Weights of a small transformer language model.
Architecture: LayerNorm before each block, learned positions, biases, tied embeddings.
Training: a variant of SOAP for these matrices, 268M tokens, 4094 steps.
Each number is 128 + 32 x the weight over its row's rms, rounded and kept within 0 to 255. Layers, rows and columns count from 0. Numbers have three digits each. The size before them is the row's rms in percent of the matrix's.

# layer 11 MLP down, 192x768, rms 0.19, rows 0-144, columns 480-575
098:106186168143110121165065065122166073153132138079135159118164161052093115183183154139141123152134136127119099148053140095159201137118123149165134138106110158094107119133073119145108157111129131159164128168102139107168078082163132085085190112084161076126177090077131106140177111114133145136
099:155147104172054130153145155158190070134110086163131133125130142130123144150169060167133162124147173162183074138118134113122098106181161156106184121097199138153094067163120147147124144201081099100133152136089180132149104081095121136106168098127083129131105049181064154127147137127096147169
103:082073102153127150182131101089184140137109148116159154131180121066110152092087133152083068123140133121108101168123159145119112111132143108179103114066073078149127170134150143134143102107096156131177120171110075117159120120142090128118180074124072025117131146105076110117167117125199124108
103:116140168060145099118112112086163070103160158104065179102172161088117147145158152072134122110157143162131089145136132160107136099103108140127148158146164127077175157127072156091116140177071085095134122104113099114162107135095101126121113124131145140167145081155127179161106095123107125153
100:166140097106153141140161102101094085122105081132180141136210071132180097126149117050084072140137122137123164147123153118154162083134060135143158103117112149098187122137126141126171128124153165163113140131106118164140113126168192144119128159128170092084085152091095130176165086141121064090
103:172112078098216094172098111161170123100125103176124090084140070106152062112157168128145160099148151124138122094182111172123104094106100099089153195142165073149133085182147111131116142155180113183088156154097093148123106088128074113171185105162149152071180128156146053152106103157188087128
101:135149111111192100098131093187141163137161076148111070119072176204062146185207157144069081117126100147162119106095140108122115059092158177110086128084134132127105102135107127151153133142188167167130175136162107165094109165140120108113116177103156140161095147110141140034172087122163144116
101:126154126141112097137091105105102079110175120101092113192142095125140104168121124172162144121153117170154138126122072154186151105148159130155137117054145067103090146133110109134129100081159112181115095061180113143169087134111147133087150131178197094104136106163127122106168136146165090114
101:125109108080077065123172142143148186116122118104088150101161144166196170162138095151152122184190109091123121123122149118113133156122128071137163172160078088118205121143101093130090086129132122145136085118117119097085148131076132141108108144142090141161172206167088109137134167147061154140
101:133103121176179126165138140171113124114104133139113152126107137109136122082131123140084135093139148143098135121160169093148167103137176074162116122124086131138132091162171148099148168122140116091218146126088165106039157124109115156166053150114186046084141089110170160151141137154117137112
097:164123136083158154100192172131082168087171176158136094133178134078085135117124096143181148111114108135138080112050102133101072146162087109185118109153122128118091145127199117243112114108110117110117165178141083130131152064104112136129104189075200147119119187126117166101193136146201058135
100:096153101131188128091135063126093110131201133171090174224085096177097106091108157128142096084101185154109086158069130152150153121096167166137144068101119095120116147097077132182113182181100153135110114088091156168144063156149154215149107087174172061154129067109050072059040105150084030143
100:129110149148136149145176080091150182106126131128135110141096185169101156129092124148109096086107093101119162175098109119119065070097051103080123080115174112133140115064162049165066117097146146185116165138125100109130112168083132131071129215122177188184180150135144051164090123082163160110
104:139150157095081144078179111089099086161145157176135101191154151139150129111121034147083118110173123126132183078102139113129188098147128115163167138092146090119119121125137121163163104101129129131168104125105161137127141128110106069088143087125155186104075165169171150115168066120182194128
098:087141155055165144164068149134196126115160162200097124135082138085107112051068146151167134109086158144157124133099063107139137129093083143130144128135108133100121135149076130119093024150117105054083105168148120092091137162116118157083172130083092115192154166132074123152123113074148138135
102:170134165087137116126164164100121088148118150091086089090115162106143085099087127062126104123125138145129127092126073146100161080147121172132126113123117054177032102086137101136173136140139135170129098128104040132132133126141043134172103187068116146131114114142112114129059183102139167139
104:101099123156147118121104136112151209088059125116148146193073119088112166153122135112162153055174125112137143175126069128110091148146107111028100149136174071164164141097187182120102109082135102162121085146161064140029089141159093121174153179092151106115134114148139125181070135114075107104
104:135095136162108127143077047108081138039081130096113151186175137131106153130123101092084161103129120092096115115145152147101070121120153138126136182149094163109121166100158112101104123125109132146106140100161119139094108158145133125164083122129128133144197132045172124129150136132137117125
100:162163169191098154133164156152167101078145146126179165106122137178089167113104115131145122144153178070086139111120153148093144128211158087122108147194120105095098137098177094133130148113129079072056117112122152134162115124164155093157127183157102128117131141149173148121112164151132090124
099:078091056127118086155155070132090132101166043107127076073067154110191150120123133132120102129154132132121122099114108169204136191162133134154124124147150151133135154110132139142116082113127112146204151123140110113165107139076090092158127128156128148078098177099117163101120144122145117077
098:124187185182183152158090130130144100110080068115116122156138113192038203160176113167137109121107118119162092142108122156132100086128085150209104166133112095123106209029100170098099117185107140103080127179094109182145148139132137162097113116155130154117132106129131109140198113139196114105
097:150149192119107172164097139109155147116139199147108150138180095174079123092096128175133194155135154157116162152166093151138157165146123108137201157115156124135116180186126108078122158113152171109111069158075134155088097123098129139147101178083120114109086163136152113123120151155133092164
095:113093132093148158124127132202094173133122114109172149116075047171102097136137117102116130146101145145214111129149105122133195227182161108098056087140150089164168151142099101156146173110159105107138134121085115071086159089093153117133151077101173185123141163175198125108080113089081149108
100:196109112154132133138128148124119116118151168143097098077145151062163134057148155127139144124152159186129127108136125070115129138124122168097148157125125090092120154155147119104150149124174172152128170096151114150142121155090191104111154108159161191133131104155167141093114141133128129140
100:098148073136102094128164111122057156085057126139160154157150106155190122157117111081118135120062135090122104155193130141125120121120135059140136149127088096141101069105149135117141128118026074144133148179132083100171107111143163125116074115191151126126108111103141145140094098152136104135
097:097116118090136105174195129162104111120112136132157151115135176144079134095117062151126131152129136120135119084119170072131143129068131122162156133113165071125133100129108117118173087211077132131127147164089176147167053118131180076179124128086174115132132118117145136146136154119180105177
100:111136105087113125151127122110166124103125167101099144159127119115170075131151082084101094109120126156099168139165119174146158159123117084118126136111129123105155106076134159111121127142105170139141058105131128130121110064166171142096120117153100114115071113131095096185119089118158113124
097:151109133153186148158141146162101121068104143119122173137104106150124156128077151110132146133064140232109082105114077122145121202117092138121120138109137128100113151187154091120131204123137157161142152135125086161119119098086133179109163124122131132084145120130108137143140163071149120129
095:156076159160145208115102173156168156127159072130139088125094109105154124115139130179102168184107111134115082104170134175127140149136137074069127142132109147069137128122079129121148099136079115151067163116093125135142096156084168101103086115130109111129078076107154107111103091228087110120
098:206043100084115082123083124172158102124162116146130109107132109128090098105145112121175138139097134130121058116153107129104129129132133161119153132088138133075093121121112148160142117199157114091140090117103146105136053123115141088123167121078098104132126155103164091092165175095137109083
099:125100092164164186127085193110131137136072193156106112113143066091078110111097144168167149072100143141153091080140103089037120140075127073133169103102154091176134120120142144089095125132157164138180169166188085141149112126127135099152141094095147110161134146075135158108105143099145109118
100:123179108057132115162136163142084183148184136087160133125130107121120106110097106104170166106141119112188101148106150197149142186132103123158117187135144189134075124169101128118205102098157147143113191107137194057052092142135093156117163191169136124087105152138116228111088165102163098079
098:155134170166157113138109108084117125138090121075091090133077122105154093157133146168135203122186121146131096159124122102145122104151148114188142146125170095119155141136125097139157122127103120154130078097137153104172133117203060127099123196146105202094217161154188120156120189135134171134
094:136091129138178124139085087136089137132123102155174095088146116162132117089185178155126110064133068155095070108130137114126158085196145178145089125160091153130150160128116138099102116169144141092115103168146106107107114086123172151075121123124176171162145100107146108142154134134106136133
097:121086198118118190157149149128157174163092090078149092068199117166128168106118162161114166127143164087124085074166105172101182128108138034105091133129106116101076148114172178098075074172154148076113133074108114110150116161172148171098153117092145148130150121129115175066146111120109115138
099:089049166109173104139161093124166151123074174109141142145091116151105132165123103072158166142109160132110137116096113078128192151167177088153058158101112097217162181064123182106134116119141068178109112095105168154146186159127143132157102055076146172096141086168157139161095096169079074180
102:151108151162107078148122129130125122142143072161125148131129126077144180144177146157090148122119166132133148159154187121131133105071156125086089143092115169158165108131098188128107099090146118068145062114082095094115079141103057115181155118166136100101107195136143090120143108145085164161
101:131098142173069137152094180143090138147136074067148161116100148094101152169063147158111149166153148175120110187109116170127141105136136114142114146146131161161106092092139091118125162164124141115191106071142144080091132178181103095066148154094116121131133124147158130121083128159111158113
098:129104088143129113119079131094177116091143141082114066121098078145091147160133103169097094211120140139127136152135138174193101125170174078172149089132137143146121139122047138115169140105177173173135067148104109118151174129159128111135175151068134129132132133134182078135097087171141135117
101:163108109172151163117165154175144093158099105109124136132134163114144106074099140120121167150144163142144174078107188135087176142141166076041206142082148122061115097144084083114083127164107113150091111177110130128136130165150121178116131171127091107138113124107165165106138075144137102088
104:083160108171136179100154090213095157217184151121140154124095074134122126154152077143081169170127222116184151107101119149175125083130145165151102152143145108151135127158125133175121175193123126108113093152174138101143116110119080119145157225091131110085191158135129234183101148123125214202
097:105137137148147118125146130153103131060131135129192118158105094121047211168115123116114107136082150154101199147193135105107137069151131142130114162126131145213174116152139169130155120107144075162141083116129100093079119158129148140051121121134120160133183161115113120079163132130134134126
103:117130147115116125162090164094086098131103087096128137088176097097112087135173161112136160124110148118075198116191173111195099139116139141076125126122144100154129125101107124084156138094171136084109062108154096191170177108171166112168109105138162048107193119114112105140092117090133151128
096:064146108066110119110179144122097138082095102056113105138146117100073125199139107139100106111163085103148167067139174046160135165151100127132131163111119110129116158098163110131128099123125067098126122142109111132161108075135142175080187170105142117168106132136090073079157100141154064133
097:128115088157147160120090143115102137117097109194154135125128091115147108165150151107154139065131136159138111107153122092173083139097106159153164160097127095135142163162099195111123102147178157124103123164143144155114166106141084153111093089134079128150138125127158117109174186152109088114
101:108100116052102072109171119105084156078138121114158117078121147188113094147143163107165142109129167103146154155132084137156162136148126114142116084069116155114144125127186137160160090073115128075131099106139122086097134140115120144189151143100100191155167131159119094161191204123148114093
105:124116128141140148126151086163131077152205088091134128093093156156115150120066133136099063167169161125083104136190135101151148132074162078166139125154121123155132128087103125110126174078118123106178156137116153148082093132163134149093096173161121149167101145028179115128153117143109116148
094:122105102091178100114174155132227112077103131141152098121107083142152142133154112201102133112125113171164162116112149102175102137144133120151121111131141130099156127098105139146142164134132153141151113107119104190087139136134175100161128097111109132113142108194125118135174064138093100078
097:112107174077121065149070104134128139094117087144105164138080147110106114074087132143137138092094149129111105142145160130112120142148099134095077096107169088144136126191109151102123121141102139093133165096132163165131112104132136132135113152143151144142113119071139136087159151168122142110
095:125111092109156118141115107123108159126093162114179078131167103183188131115130141074104099114191143128176187147143113145155141117172125151163173159129130153182116092102077172127092111125129101110140169129091187103091097121182166144137086116072129173069189145119156124135118157129067119132
102:145077120131070036156193175123120131123135120080137079117059105144052153126099108183104144128126133102102102136072102145207126098140080196142074108142170125128100119105112106119103139118130163150113123128085129060094125092103119087115119056172121146107192132199110119125092156143128103153
095:071170103109135066143125162125101149108148079150117135090132116117120081148125165131138116099077147151128115130135092155141100111154094142155079129094108211107110113104134151170066078095094125098128134146108108171105064111151086154132140109113084127086148060136128164100216098135157109148
099:117106126102176110131141122143128105118232193152110117202196149228074098162134139155106139115138154105122168119137164158105170146136121107147130121119143170105165115099144125076158153140094123136136113200169122148104114112099153153038143095104094100127186106136119113089079151095097112100
098:121120149096126102171130105108141105168148133183126138136146158128122137149163132152104153098071075142102098134095125148136132136151161115156154072159125097090151104138135111150150144154134109057135176094116113121166162178078156171153091141156125118155133166106154110172169129144083115159
106:147159126088109074109130162105193184075135161128104098104087064107141156100143121122119120121120145157079130043180079109117104203118115115136157131156166143165120114149175093120088185105165129087111101157095084172072092159171126113188101139123101135150111085087133170116126089152056105154
098:134168151106114112132159120082215148126138112108165125159149108191093080147109127115137198108136172137110156137121114196149151166151139127145093169049129134083089128127089079141093138128110148080141092065089184094158143085179119168140138061168105067126192089124089140107182192097124114175
099:121106161116102152138140115148135109143094101166131111115154125136036118104148092091070180071107123126100113087124148070078126114145165113100100115132123114101104163142227127111119103127141133125101205161148133105110138071124107141156077141139126133094144143090125118151114116131122124133
101:090083145156153068113158133092117103143105144122141123106071162086152136135098124148120162125116170112117169084086171155162128120139087167118158196115114132136153114183121142140169170079077134090165208090129193164148189112112123060115126149134161100141115108153135116120087120145147116217
096:108119140150147143117156144073103135119123109107078052092083122119106142134148166126155083163146134101156169148131174134133146172079098129080139095182131144114052099171128096139154116133138122175152059119096173166148149166078095154065134147108116093160071121155150084118095133089219123108
100:125117125041129113131116102157130097091144117088091185183142120093170136146100092137092079138099117172106079099132049145079136144112096134152121084161172134118076116119118123124171126132123153159144146150116096128092053176195120221139111106102062133099128165048112120085097128167102144150
097:093116099146105165130090156097181163146129112035136099123120156124039187087110105200160156163142109114063105143085186080208085110107071112193134103142093136149157093118161117111051084129125123154181134097121149146103126150121147154095080150091118175132186120118171124102138092166111114162
098:112113076186159156094120104159117127174127157081136167132131084076129134133183133115134146119098134135114146153089117153153100070116098192164149170094119113118122173084179076147133144200074147108103104086156130086169165125103167184102123132102140193102140149121127149147159202119152153111
102:125135120194120172111109172084116115169107126133146168115130123118110087098192196117140159150102131124157148119167132080132108189174089141149090189128054069118159182105147133141139148185099142138093033110181107096105113097138147191089166164143107143106100168097115153172149156175100085164
100:158034080083130117086152147160140138172165135172151168142112128174076123055143144110134174153123135152177050109099151124184105137166151097140163111147145135083135148159135093156081165151169053097070083122184122098113163190113138152101138152126142114128122110132171103131172120155108113090
100:159116042110105109160140149124147098186172203076159190100094185145095105128115104164135154129127164088120119147153154171073111069127165042169158146125122147066069117120099126166146105190082147125116111113080182073155145104163186168139201131066071157133153114172090113168109121165174130090
091:151129152175135132184131145141181087113129103151099089132099142139088171124161118170091100142136126114088078160086109192165177192136155124096129165133030156162118144159145131161204144083140123088082144104094131139083168148049136089133148151109171120110078121117140143132126115132146221169
105:118090144108088164165110070093128098162124144108061090135119094132105093169174193135112139085118117146092151124069123129151089115120101162133176140131131123191119140148132111107094113149194107107145155107129156131110102113156183130161133097120134051146105109140118095176161137115147113132
102:101131141097062166104128092134150075157124154121162169168077148161145166119161080119131099168140135117151128121108138097078172157108055098136144060136127122129124175070088134133153156124125113154104119103134244152120089133180108103079156155123112087138131082159144112222209062109120116145
100:116152165140138107092160154066153155091102148097123135127156061041118137082182101055171098132086103079110107169172132133133112119058110129078177187121150099074166051134173159129120132098168132164161169148100054132155098137127123104075131128130124139114143154065081144064116137103144106125
100:102161102181133151111135094152057139176145107103104138145121139143078143211082114107133113145065155079150137128171083113055094106132077068134174129228126185142208100082171152170063174078132081151131136115141151127079163135118120098125115120173125152169129108111129164096090133137168155128
095:166058138149139078065187119113083137145151089148171135110156142070145136106099101115108165093145099131071165098156127128131102128135104083128101146117110106080137187092141159158076169147148119144178105065161101188139136142110114108113168160123077126116112121171151156150121134086167169159
101:113175122141140144163093151112146138086133143119147127151114134184109038121095041083131170108111144075067095109118183146116110174118103162113154091143151080112156117129109086123093085104091174103161125187150135106097086127156094158100141128143170119181126123096109108092117077167081119072
102:157156159096113139091130141189124195132119100052105145127130087032121129110159156198095182188123124119162151102168097106088090138135079093170126152113172123127122129120072109129172165124193111146117152096172146152157195110092145101093131148124123142111149203146099107080144117160101124149
102:097177122143111123070123170141123171094127155102165110161154157158151155118184213146148185141144109088131170187161161128155094174125158039133075143079161163133119147119099166180119157146082106109128198105087124149115101104136137098171178121105140118118136132154160095101144060157147092076
094:157142093203101124113180073139104113132123107150092090106131116134158069092111103179138083114137126128174058148033118190118100086155196106121170174117110138107125107094151095134163057120102063086112075127099061145108116139165117142173133158148145175130123114124095124065092100215108133127
103:108130145132129070037139161115163152138157139110153126088183182132117083125080148121078088105132163106105146246164117073183097167126137139091169135131138150168143117159187184081134126060118157089088122127110114118125154129165190133132141130134089135137112181129186129134149116173130169105
099:090088114073121118088142097100064121135107106123130101147147070083125076143125020132118074101102112117102161132147105145129176123135077114114052142111112068151087135159149136117068085138148106166149114148168101098116160145122101130096122092137077112090132108129117124033119156085120158180
096:130129156160118136122155149104136148141101109127112227108135184126119161087113131098172068123131117130089127125158177130144115102097133123111095105145127111145152087120136137134128109128103186129109063140129116135133170133098072129144167095127095142121122215097102161091146102120055110124
106:113127101154110129135115159101137127096115098144140150152115117148120140147087151168164122100103104144101142125125189128125150097113140111105103092139068128127192075128106130132190148150086150120146182098158119153165169155145146138143090129128128163084123104149154149180119094172143150161
104:156140097147148125163106108074115086191123105101088122108067134215162174165115127174105147109123082099124129116152160111169175135075090074120164155067119147177122165146150155155135086146123167104171127123113141161125190068140161061112092086121149141117123179122094155091124112078066164120
095:103151113110114112136123122114108148177128125175176059116152081116100088160110126146176155089136152176147042146119165130110120124233177160176125130154158138090146102052150151138117131100157128099133172122081131143153162103163183150118101084158106128140140069119121100093126151122170155172
100:119130127155178123109109093152104164157083083079176083089123098160141158161133153139087140126103126103110172068112111135116163144142105171120159084148158102162171151099149110132079116099145158111112133109149114140114158134146198143147220113128182166160166175073129120139081132177120127180
100:075128144111125165085102147146102196109100180155105120076132135102139126118075105134136145125126194083183158147101176126139125060148146092147143084130139093113072143118084154135160117159103135125136143120129098147119104154132138076103103142125140112206141148094189119138137218192149101102
102:106121102107116132085047114146162127162147107148115121181099151189164121160132133119109172164157119090161145167180183129104091070140111123088120148071149138189155135131107108138138081085165139077134099149103154158107086086112181137137120110043161107135087195084136150115101103088072105145
102:062096125074108097159169092152191097162133073106087150116143131128066138131098103094092132129165130156139140153145192112138111161116137128094137152109122095140092106162157123124049166062150114179115068153142149064133154139075083131144120117104080129110132165137156109141123110194108135167
100:113136089139217165157164110124083171149081114144143155140207142160133102100103179083092180154102143166163143126196131130164112077078165185131155154162141112131146151089135119112127141117091115093134184130173133124180174111169198149074097143163093172154140153132052140189146114092073152110
095:214088081071133159114102112124157107140155122139111189138135134129131142105090149153106105192153119065145159134196098128070144078093120144085120108122153105084138122139125103135078196141114097140094166070184123147131134118109029089134170192088146156166162120105150188159127118147164113112
103:135140131114151119187121136090096157081116135076106074171109127206129084132064149107093103144115115118111146121118193152160105092183145107138138132127143107174158119153074095109112093151159133138182163178175155151135196099165163072121176179132132113083103114071104174075183048109129128127
105:093084146123130146146128126133062081152115064130146133141088123141148102149030141123128159177154100096167096149171157096111058103159140101115150077137096123167105169161077150152134122105145086166112108158140077146125087076122135137133135130101174150154161113097163120195083123114108114118
097:114146114102097126192134147150115124141126096174161119129125132133173147107179129117114055084089149137155107166159136090101138127119124141133127114095134165108177128129097138065128123126160127099179128137118082113106103178128143100140109096033122170175107210111141150147112112096201119118
100:146106096133150106157135131119142098069138113076102097098096083128149137131102153158207132141102153116103122187138105071103126179190141124136085153116076088123182145149136125108114133111091142111159190155095116144125171116096069105109076164140189159119060144167135134124082209109136183147
101:075129175162153126107116102148110119154114082105078214109144120146125135121116056129089123082117159114135153164087155108052090174155094117100105100133108122151120129151117165175093092139107093102124143084138147118067106164093181079133083181135114189151103130067077146107178146146114060082
103:133084140113117089095090133088130134204154108150122086085145227117169118115086159099144053104129143130081111130089134133121067131102175140139131175147088152100165173159153129120106107109108171074127105205133100044105143131148058151169116128112096108147128135137157169126134139099167132139
123:119086156137169142134152145121106090110118134087107177163139116175153112145161102119139135112130148107125139092088130123119129061116119097140142093156149091172101157151152147134111072144153107138170106110156109108141187173107091080104158167095081123118125153122120168115121102131103163123
100:086108116148162166129122085117135189168146134183104130130154143090112170129127162165088080112176083140145152115157107148114138169126104094076157086116081083150114115133142080144135122127070093142116136145130179150175154156108123099115157115129124109108136101116100120146047105163107131114
097:089118159057119189114160038118089164154132122142146126120217202095154123083072176152135119188124149134141141144063124127127102137104190118167125171139125139150154131114088101137099133139074071146214113112092190150161133163121111157125113134116146166146128095181146124067149177131102092103
103:129086147095084105134134082064151140157132139140094114124174083177118114136147186078078180136090136103128121090181084152121115129100129181106114127165113147139112115141123095123142132148189147120165073144092112125167183090123141131160138135172146142169136192095100148100106112128118165141
102:139129172110096075147200093096144086146123171140126067063143110092152132132220145110114148140108202109173108125120166102067142122118125100117116116128171136155126149110092120178154121106131125183091093110130107110120121132109095142143119154104122136140134111144183102155084145128096146165
096:120133104129074126150108190104123109104118169087050078078195082055129088173048133099125091128093133110136068207162128088068167161110143068150174078118143109050125110124126106181144107100144094131109132134121100078112125148149118132158067107134134125143123133078139106176103093066110104112
097:125113179147151121086089101129150111111118134084095130089117148173114072148126120132134113168136147135103157124122128152080114118132164117142139114141173225148103181110117131128085190114123151136166154154076146119155102131049194153127136173102095152127131108160126128108120075120121181150
097:175089167143052111121043136085143140168144137107041154124074123057093162112140157136118136164108165142088179173154173098137112146133143152089127103172209123130143154132136143153124165118106154142116121120117205170124145095177140134176105199157136136153133088108081135161155143151096135134
103:103172140094106193156141109160159188158155075098148074131094158159120137123098114139082175163108107147102106136109163140122143124039087154116111108088132098147112174132158170107134096110162190174134105146127110115134126146114138146120109146145058147108150100154079177114166091130174172107
101:111131067125093087110112097085149123153132160173118143144124084119110158121057087098132147147103135123166143123131097131130098079125116117095125149121112173137153112102216145113111138139166126106093152129139022056152081118168135141110125128070175102101156090143120073160129096189147135099
098:164106149098058127110110205190143108123108099068104148121182151108179126172103093134146140033140146127100165148138132151133103118164138097113079169161078148119043158118171142125144094141161078141098162144115077180129151195139137107140102173158083138138116105110138123098151215136143137141
097:130118125102145120145114084127126154087120166167145125112141163130146119086139123127110097110082146125158161098162111102187111097154157169114116129126056096102101131137158119090153153103163163178139160131088154128152111110117166165141134167151115150160158096130159099144090124120166153156
100:120110087172173077108124075208144129109116085123109113160035135111143178123169099096137079207135167100092090170082173168126179105183157112082124082126170146159104119119114161142159116142131132145106143167127085119162159178176158088115113156103115156127159086132082089105146087164161133190
102:091119149148162147171138118140119079122059069165101145075144127103085101137143158091119137108182089097070175106218093096143169152111062146168153075141157139109110153156105138160108139083094045076080143103133112129147137102139152109173160161126131045111078105141100072179159161138143124099
098:085135131153101125086136156169134143098118148163120136094121158106134130139138175144102111201127116148119156093092143126125156101081131131176114154114085151196112137182120086045104123157137117131133156154097080144059109111110095162145099083123137094135114127110104078125162079146120099108
100:114085169121105145132113129128147160139135109130127088131153103136107199090136163125164137114144154104199118142174196079126071152053118165161069139092178148168099068102189121126133154113157121130173117128178168124155095106088107086100039108074093093123165101144115141137120133164068179133
097:118078175137110124114172093103081162153110123130152149164136146154139054170119118051037134168139160171139107045079133149101091139051133142132095106134134141114100134093109208095134083119126098103098137103106204162081118130131138095156109130122101128128134148143120111139093153129162089132
101:143134128123118125149130099184126187070157151148150156212111152119119108150137108148084130162180120076122127106149152141148136127115126145147131112166083174131146090104156140144122087085128118114127153072164170122104179164057173162187103130080182143093112151161142089082136154097126129088
095:150159102159089120141167162127182085168058101118153203075105111138141107125084089149144097127154072148115121137119125130149152185198056083134048176110182114058133122169058116168117159121179170160094143122192154102135078138087126114097146100093132118103174180129144132145091131136147104112
102:156142121162137115131136118178183101118170128117139100201156104110108148162143135171157157133113166145122133158137097113129108075130069153205093068144142138161107139137147137134076100126141119081190165080117135130127143122107198084149088140107113145119081076127194180122170091148138107171
097:111115085161132088152086185114187139096126126212170110120160127082137120139163117148127083115083104124120125135029151170148116063182170128149139108140122232143124133120055157078114138140119178088122118128068163074128094130123181144161168088160122074141143159146135161144117118119067104128
099:148124140125165190128238150137100125098145143160144141083081096101083144150121117091101047142174098158160077124055207178081126151142121142109142106145125152111145141163125137150110137108149094120155095122102187080115232122127160157123184125123140128087123152125134110129069113141156115100
097:077099153138146124128133104139104098177148126154127182034157097116114121125161168129133143140170148138117138109133171072153156155168141139100146142143084075108083175104139074110130148115140171091107101106139138137155151198112062133161187066155080150131125140183116067109107181099100102071
102:101078116085140087173144122103124099197126115119153112128067162164107141081089115144077206243137169108095048104128091088138127156152086165134187171080144086089118128085164155110181107132144107125125114148174053107135079128128112096128129130130125198105117063165121121095152102134185145129
097:107058077125138091127131118127104101138125120106141136081134139162114096134174122094135155141133125092169150160133143156124108122111051177114138148139164071094152108094166081069153122139183156130150160150115147097089122127134115138134124175110090119123153061102101159146111064170145147127
103:158107080053140114165086133118116104085184155173079150087137135155170063106110147158066106109139140163137158173194115153185166154189155092187130163169124187146143139106133148106066151177173182140089221084170107133126155116119146129169156139150102129122081117170071101104105114151122123148
103:200141066067141130157106094124153082074119154101121125095197094098155145156087156123131127082182132137124107141108179117135127096120170118120131228088107178155124134147132099097082120087117148110133105170144079106145145116133124193145154156134165093126145098111114088128148168132148130077
102:151101181146109153099126119086134170129105113127182147097093167105121119102166134159140089122147158117135147178079157153129072097095139097150107066124186159115112146111098140164139116115181127105158119137140128130149108100122092076044130101142081169122118118134143146135124128148105060151
099:145174158149133138147123125175178068107128122103027123183134159163129090090108100123162089145095176110212142172166114097123097171084140139131143025133175059111113137135150159088157126144112138128106055220150055089076140185074143163118177152155202067130109131163120153143101104170171041138
101:124135149174158093152078120130140175138130135109100191141149117160127139145137155162060132126082133118154116148125095136112062141143184122113112110068104124100107110084159104140122181103113202166122167111108051142155124107111163156115198166122099123098110174137128151118181150185176161157
101:088109095151096065144124103092157135159183114177154122122106143138149127058073146128114187174134150097140149129207152119134135152134141084165125180110115126136052082103096110129073133092114113109144099170137147129174110103143158122102116115088160188127120173118137139090074140144047098120
101:147166169142134077103147114097155173083129162115158186154136181068151126103165068148143129087062130144123135095179123151105168117119091157115150132142180133124132116105197150093129156171122102118114135128086114088141130123150123143152086141055125143123126062116153133144159125126141086167
104:121127145067161098100175044074153103215136165088140177107195058149103180048038191118184062125135143128150105119158153134154113070161156124134086159116131151132196134136123138108175162136092108062143094105135135091145091120067118146157131169167174124148178156146075135085174140159183160113
100:104123092124145119172145139146131160175153163130172113112092178117138122183181120133154149149123115151157105116107124147132166094158158151169112005156153166139135165094156112144138157150061173116146141163158150119160149154160141131132121129128156134128123145079117116143167123146165143088
101:167126084135137130122177151150154155093041160138157160082113127110076148071145145186070075126126154161110064085122152121117156121159121113136168135104084150112165139103187113121120170079156194163128098119082149123175146159097116092124143122155159109108157160160130080149139106123086135101
098:112150119155087171143166135107138140130115089188068127149139114104153176126142139126155092113116172137175128140116117161130181139163061131135119117127083117094099053108121079121081184158137110178118110148108149122097107132140094088113128157113124103095147104144132127068146126072152093115
101:155114118101133119127160130105139111135136131151209127105140114104118184063112139144159167131143113137183133097124049143138141141133102073124191093170126117138171101136134107098111141183118149101104140145082118112133158137102142074142120072100145105141100112110165105152112132132098142135
100:136087136083125201120144121073171114159089070173169162129129078109119100136075162187137135125124154124107140086151118115122152108087105132140150114126061107078158225152061133112033157140172113088117099126170161140060093167103138136104138146052074129097097055107137158151132143136124112092
109:116102112143111154110086148114096108097107184119180148110146135167161122145150123139128153125125052092162083135080137095149139130151143144218108111121150141096085129126107112074111079170128154106149098123079129140098126100142147137133100182136094106169062120111135169150138151111140112129
101:099088096109125141105139109160182136086123126147112108091112131080151129139112155084111143075126149178142116105084113110074097090143122178141120151091158103147107081090157135138098163116125117147107151146116196090114128116100168149126115101100075118162157144192120144109118132145149082109
103:168168107113140122159159055165137130126130098101098132180127109175112073136170072177123115092120146088124159150158108133137154145167172186073126091114079150140131083122174160153181143185138182103081136145170085155111123135089168177058056129137166157089110178161152126115163107125132097124
101:184101142150160153176046154078147095150103134205126110137094084171109087077096150098088113136145160088124161118104213109109165084162143109122143144128148095137146122153118135095107098109130121113094081095159138115116165146160115170147076148080130147144064107136131169143129124104126080126
097:183164091097119107130107173152093086161171122116175122165105078106117152145145178094170096134114120139132185213138156112103103105098085105091151128119176164074126150149073118114170128068101117131143083116145136130133144148140113178125146090147122130146158155144174143165155151142165159127
100:115182136131110157199134097158179108170173117082172135125091155096112109127073188083130174176085156076120102128159109102147161105113078135075145160110074124150129127126147081127097134112127116193083116131084134174107135159152153108110181152105081133115147154114138071124111160113123159098
104:136094173112123136153128114159153102101064101172104145088179144163075150152141168098090109151105129090164092196160129122116153141167173119154162093124192130101148165127153149133123161067118148107126127175134157154164125166118114124174150097129124150116066136130130110104144162150171103097
100:129118123112123147126064140125115106187069144157149173159094117119174176087170149119162131089125139131140125102162097142137158144016132134157107131117204082105165143115109116104182144131103123074126088113160161102079113135128141068113178107186111123153137143088112143204113127149152159148
096:114200143139159108129119108106147086103110208108180095105165132125129104167125130141139158177097077096138126123165202165138080164070137077213128110123083097127153111092150073186107144108160120124101136132117137175105094124116122120129091092099150146145127120146111150159102175108150099109
101:146173134095162119128105128171162132137151135086152131055116114114123115176106150110128193192131111106142197123103140097069176094145113127160135144108162136142079120196087157157115139138114136085089165154077099128071111129108122099174098100082146116096070115077132102116153114125142131195
096:164120123076170071181041127164184155175105123133158114139148151124173145149107088155068109169125129126190174189133132144161123159082100108051100114175066166136103069096132064088171135151154169098133090130139174124127136166089118079091110127136082075136120165123179140079128128091105082207
105:072154138126144121096106102123064117189146165114142102141159124106089146118079132153126146211139108179136084152102202153153095185070074165126150111133134146169157161116163117111119140106125158169064128121135100095122114151101125171101098146120150118083117080085140103160087136097076150123
106:164095079133092102092084091192116110125156148133124160138186108079140111169097095134144143173126138081156108144154105130127199175078088132157091077121156168118072144117092103159055142144179201152146178032111079125137108140133121142140106138122090121163136130092105104121125124145133138118
099:125125137113148088120173092115138149090069185164122083119165114141050165075243131074128124123147103136095156127131096046182136129184117075135155176121128128178209161147136106222158153146215107144091112152145164056127137112116091143121123085064098099136168135132107103118085092159104156129